{"n_layer": 14, "d_model": 256, "n_head": 4, "n_kv_head": 4, "head_dim": 64, "d_mlp": 1024, "vocab_size": 2048, "activation": "tanh_gelu", "norm": "layernorm", "norm_place": "pre", "norm_eps": 1e-05, "positions": "learned", "qk_norm": false, "attn_scale": 0.125, "bias": "all", "tie_embeddings": false, "parallel_block": false, "init": "orth", "init_std_qkv": 0.0308, "init_std_o": 0.0382, "init_std_up": 0.044, "init_std_down": 0.044, "optimizer": "muon_variant", "lr": 0.00446, "beta1": 0.95, "weight_decay": 0.0, "lr_head": 0.00534, "warmup_steps": 200, "schedule": "wsd", "decay_fraction": 1.0, "decay_shape": "linear", "final_lr_fraction": 0.02, "batch_tokens": [16384, 32768, 49152], "seq_len": 1024, "doc_mask": false, "train_tokens": 210800000, "steps": 7028, "dataset": "wikipedia_en"}
Each number is 500 + 50 x the weight over its row's rms, rounded and kept within 0 to 999. Layers, rows and columns count from 0. Numbers have three digits each. The size before them is the row's rms in percent of the matrix's.

# up: layer 2 MLP up, 1024x256, rms 0.044, rows 1009-1023, columns 128-255
# down: layer 2 MLP down (transposed), 1024x256, rms 0.044, rows 1009-1023, columns 128-255
up1009 083:488475481465551487551515477485522473526582574518492492461500574384488499541483568412519467469582583502509570492477432638610522478481538470487435434538588501504577498525571465439450499480452557446553503484506465496546464446515472537489455388521473561435531611441515536385561508441456531442577437545506447563537538519480484459548400443440506497503436433470475552484442560496561490510511
down1009 084:432469502422452441549542533444526450475554492484515437562503521437445486528542646445504563434601618502464529479520479587560523469449449427535473436472502491495454483511476516435504503494483475470526576529485461509455416544544469514545493493492474509522492595429483493456484521502462553464438380478479457565494540465493483563456406520458517540532551466496582574534501524521589488470503
up1010 085:569506470511507525527509505499605575469488510537499432485441418440467494481357500515540492479533480521499574478486528480495619454541460440463445558459482499519487435452522389523497456533442471533582501491535450463529582440471489479423555469463498444489506509402468458511468456449496495515424475436570559501474440450498518512565533553470467534498589493583465533554510472586501509521584
down1010 070:451489522503507445496496516569429405542518532498491481480536545579505523526534549425504563505409574439504365562552495468441450451492471492442566506479552514526472537574510551491507528446513497466415497522475597458473389519487516490537510483575514566528484514577512567464502547492503501476476475460472480477527586570550476532496464433499540454455397525403536422465387469406473534440464
up1011 110:466592471518525530472538476482529524560513521450477383489477473494534492475571460424505493497516561549594510493539480424475512457418471503543538423449536576602442560393472545480488520459434504465520479499469597460488542500511476469445443488544503547477515494483554479546526437444491516474490500400416511442589503472583569490497378493553565464485601447495489564497470508521567523621523
down1011 107:468512512520383534499470481582508508463447493471519472358466609582546462542522462468546416482527538586471532494466562506487435506614432422490526559485512461555439517516448468436516490482511552534523554505509522498531507542474456491401513453514589554382442562521467510451486494505533526489488441453481508434570433485409388546497418528561482458497491518505482477527524471543446467527328
up1012 115:407552501460483586543535509426398520425546527564504452445537555454505479422491541456525548503516480551465549485465490493431535497488504532429570438563521490512547524450518549503453477549504564542452494386481518479521504518485525544565481485488497449496491550528493528587447582433495501518456490517513433469463557506485509625475518530464536471604553594506415578400478522586518575586423
down1012 108:505518491564522514524534494442552444430538478549454477487459478476480549541504542531453522537554483519536433515460572435425540556456532470514602538527521419514618522462476499581491481498552488477522455512488437520516508441482458432500474480537548498446491528531467491483567550410477473574438481371396468435559512498478517510426488578556584459594416500442447560461598606561323449520506
up1013 103:586435463496447492458562507501469497511506541516578470416485471569561487487470557558569491426553473538501536451498540528593502479506530546546488459503491496419468441546361467533514489399476552493547491511530507578536560468528552414459536478517492565557497504573468493418402459418417497425491417432531544510551536556432464469564579464465467470537422566498496443474471514529539565509491
down1013 098:497555463482463509516452470524492474488389453494490490506475506493475469438469546487532496472385481499495478449536526478482453448559398521478492496545383504536484557494598469444508578503562429432497595465495506533653452495500517562466446522550515443503423565499544547581450573506439472427465503502576535416385430481535528567491438592459495570436589588495560462536538452425454491476475
up1014 103:445528441578513485473511487421470437560465416571510477455409506613486485577481540456506524552489546425525546547559429508471518556482504532570528529604535428606471554525381495579531517527429572493464430481421533456400471600435477571599515476550486461475437540502411513467544529445522540456447501520478519506474577463524426455532486502577473514477446469583525457454482505498472443565439
down1014 105:518525593505417437453424495439518483469466537464511505537591461487451531428515418507465505469542417507486492491546536486453525527504556501513489537497489432526492498414557515464502492489334496419534478515528553544491517443501457488357500495466474469549633489477521565546513435561455457522525542583540575631538432451462502457480574552536499539485628533531430477432460486564536483520502
up1015 101:512429495561425555493458559536482513477550455435488421463577550516426477486578521531539494592508539449513446436366452499493460532505461524502504527409633573513460528541641494559455520453574402501494471435545482574522503494409555509513555495600446533455468563518490522534399465482466492465492533464481458468534543521504529541518525471456555450521533553587419461514506508542515473484395
down1015 099:541529441472477466470540490566489528506447543609515483482460538501546494504522560526526462538568422585597544485557643516475530502515487294496520434462520503585476570560407466556491486545527522502519474522566594488476466459510570566484502458459438565476494473424475529527489553573571542492415461541429493447446554554433557450500445506543458487474522533473505521510576474464520464558375
up1016 096:473557499486516520497501526518585459542559486466545541517522550507479575458397545446421569434563537508549589460508483444422459424521527456591446484561466480438422461608546539450459565560540501501525635548493542461527474487436546498513473524536477606521412584451523548536571493495515428440456447482554562479413498463449500522441517437490515430554447507523453463505460523448533399443490
down1016 095:571474516486570478446425486483493444462496509485420508442552448462513440504498440477405450443484527569526520493558497550599491544503424552482418461495472547494536631565495536492478485510423451430498460455562479526515533466517469487425553490500555448508609565575463447463494522494546540486538630472484485487522520513479504469476467651583471560498556468492561474511496437507393507404498
up1017 098:400498509582547472562473574471453512455579512500470501413505522492424420585560516479530581499496527611554575503560522502541473524545489437472440423433507514478529501436419483505487483473510544645504504496442521531513402531528512512451457525518513538479444621565512480564493464432541517520520454560461552509519588510513551586506561508474469465484516496431426580558541528493442591455463
down1017 082:586508569468474600427569474466489522531519434504562514556443506502544588429520426530499384559520534505405449511443447463565543448554520590543568594556454425514458447475596466410448505538467433439526472474498469472530511493388547470568462487508484500478613425442473509498506550542508505506447485511433517512447471532538463492521459406505506558465466523557602458444473513547520529548563
up1018 092:471552536493455486580413469488429470550529464502551526559455507575589505496521421507530602570501572480525403441504466507351529543445475482497500453533600404519475469472515481570533472449389429457506545439568422531494562493471457529600529517402586499466457440507434519541415378482511539489486499537482381445569541557539486587455590454506481555511564561445509460520477411470443455472562
down1018 099:465509565449547483496448461579436401512442516498510576595538486529458491474484487427365596439507564484489463415566517512487558506454551448494418481541515529411490559459587438594573542385411501523533454439576495484520512526500422453513490460499540443450523382508453445544449572473541500499555530506442507508579455422453481534432510543636539546484582580583524469492557405515531454529571
up1019 109:514533484547498575512511557445463497428491535429509430477451393395499474514491503558442481531542507527486592505516466547403496538554465553525490497573411456518516445530422455466510507584542562456444549431465457582542511517461505586495616501511458459435564387466470505482576412498514528492467466546537432499527502560536506492467465460556434508448522407534479508451585478477565525552522
down1019 105:485581568584488484553405520425553484438454546487534477580497519467532488531537514563503578546496453481543470494418520640578524600554529580443528488527534450517476469465422485481482460508501542527567533543510468557484566468462549564526537475364514494429511443398420514466539488545507505486535508523512559586644486510556442552515485511491510517596497558573494532478464525533521462537499
up1020 090:490568563413546555493471545475513489465459479515532598452501510556562528494460534473477516393476466531457531485472543461452471498531514464678462486549462485459492446309507448476529437523519416504447469542497480415484497565521458486547536544541547488450594532531466565473500509516436528527471551513462437447482568513605530465548500496485475551463488534629511423537531443433392406473591
down1020 092:522475540504521508537496453480493576546461508425489473509463386469457393435611514495500393580444576496489492481431477541459410479506516625478473524490537497414454477593563559423492455559510496497533479487512547549500489431437473565506502488472553513526470521538547364547545554509510544369489490508516508500459524459513478545491502492592526425429516528461572591545513555538520561436566
up1021 098:506449479509493495467542563500442506535503500458551511537497501499462468522473491398444509514576468407604500532441478632552547495495528404477475525455526431563529524471575408578507492468503498568466444550565555485405489552524568550537565535617517507512485518464607446421545502552518565402482520425540569458522513501518463514387486537516496535539526514434457509521507564422547509518429
down1021 094:508554512511515497465403499502513576518503549447431482410542503466525537417564457491468554548470661585411507555483557421469416484458448546583573429518550547517489496546457540443543459521508480471513493429455481522507377514485441485508495444446528535489545500494460539493479485502572482542512528472400538544527476513502546494656526443426522409469507406555465491527532468538411463529600
up1022 103:545479444479500548540457527458421493528539356485566548516430491493465540520592485547565508533503495510549532459410485422552393473516413531496494498465475540536535551466527478429578469549543463472564542456528500525541480598484429503616361503536568490451459502498437537536528434517561543558506603439464506521527475573492420496547535456556445481615389472536528498384555547455473510514552
down1022 098:568497474549502475601428554532395450534559480493545517528517566453514504494456513520540489504466538458434491513454491432511355496490394532541578534452456456431544615507427449462548469575573469516557594465512546513475487588497542496563418509557460500494454541545484422591537507513595570557560508474443488568526567477422460486554496490491430436569477474597492514432558560509490421502574
up1023 080:561498496481456487478458457438497460527548526507465564470392474539575540451530518440529513551539486407479557519413479529421615503523484376555516535530562465492463468519532542491574583509504463436584573510554443472473472437532416581632487533504499388387478471491372546505444543501467512476545534503529484542403472526451467401564510478434465479477510514534474532452544407514472465653484
down1023 099:473521534426525580438567579453446434474541511507536455442506464515569495532510513439539548525473431431507439504493473612472471511498504405527511515441503402503521448581548523426456526491580455435518554582508435502493475508462486475547465556507590443491510444482450528485490499492423577469454463473510537611476524399530435638501452562427454465519471459594477491461509513523497537467503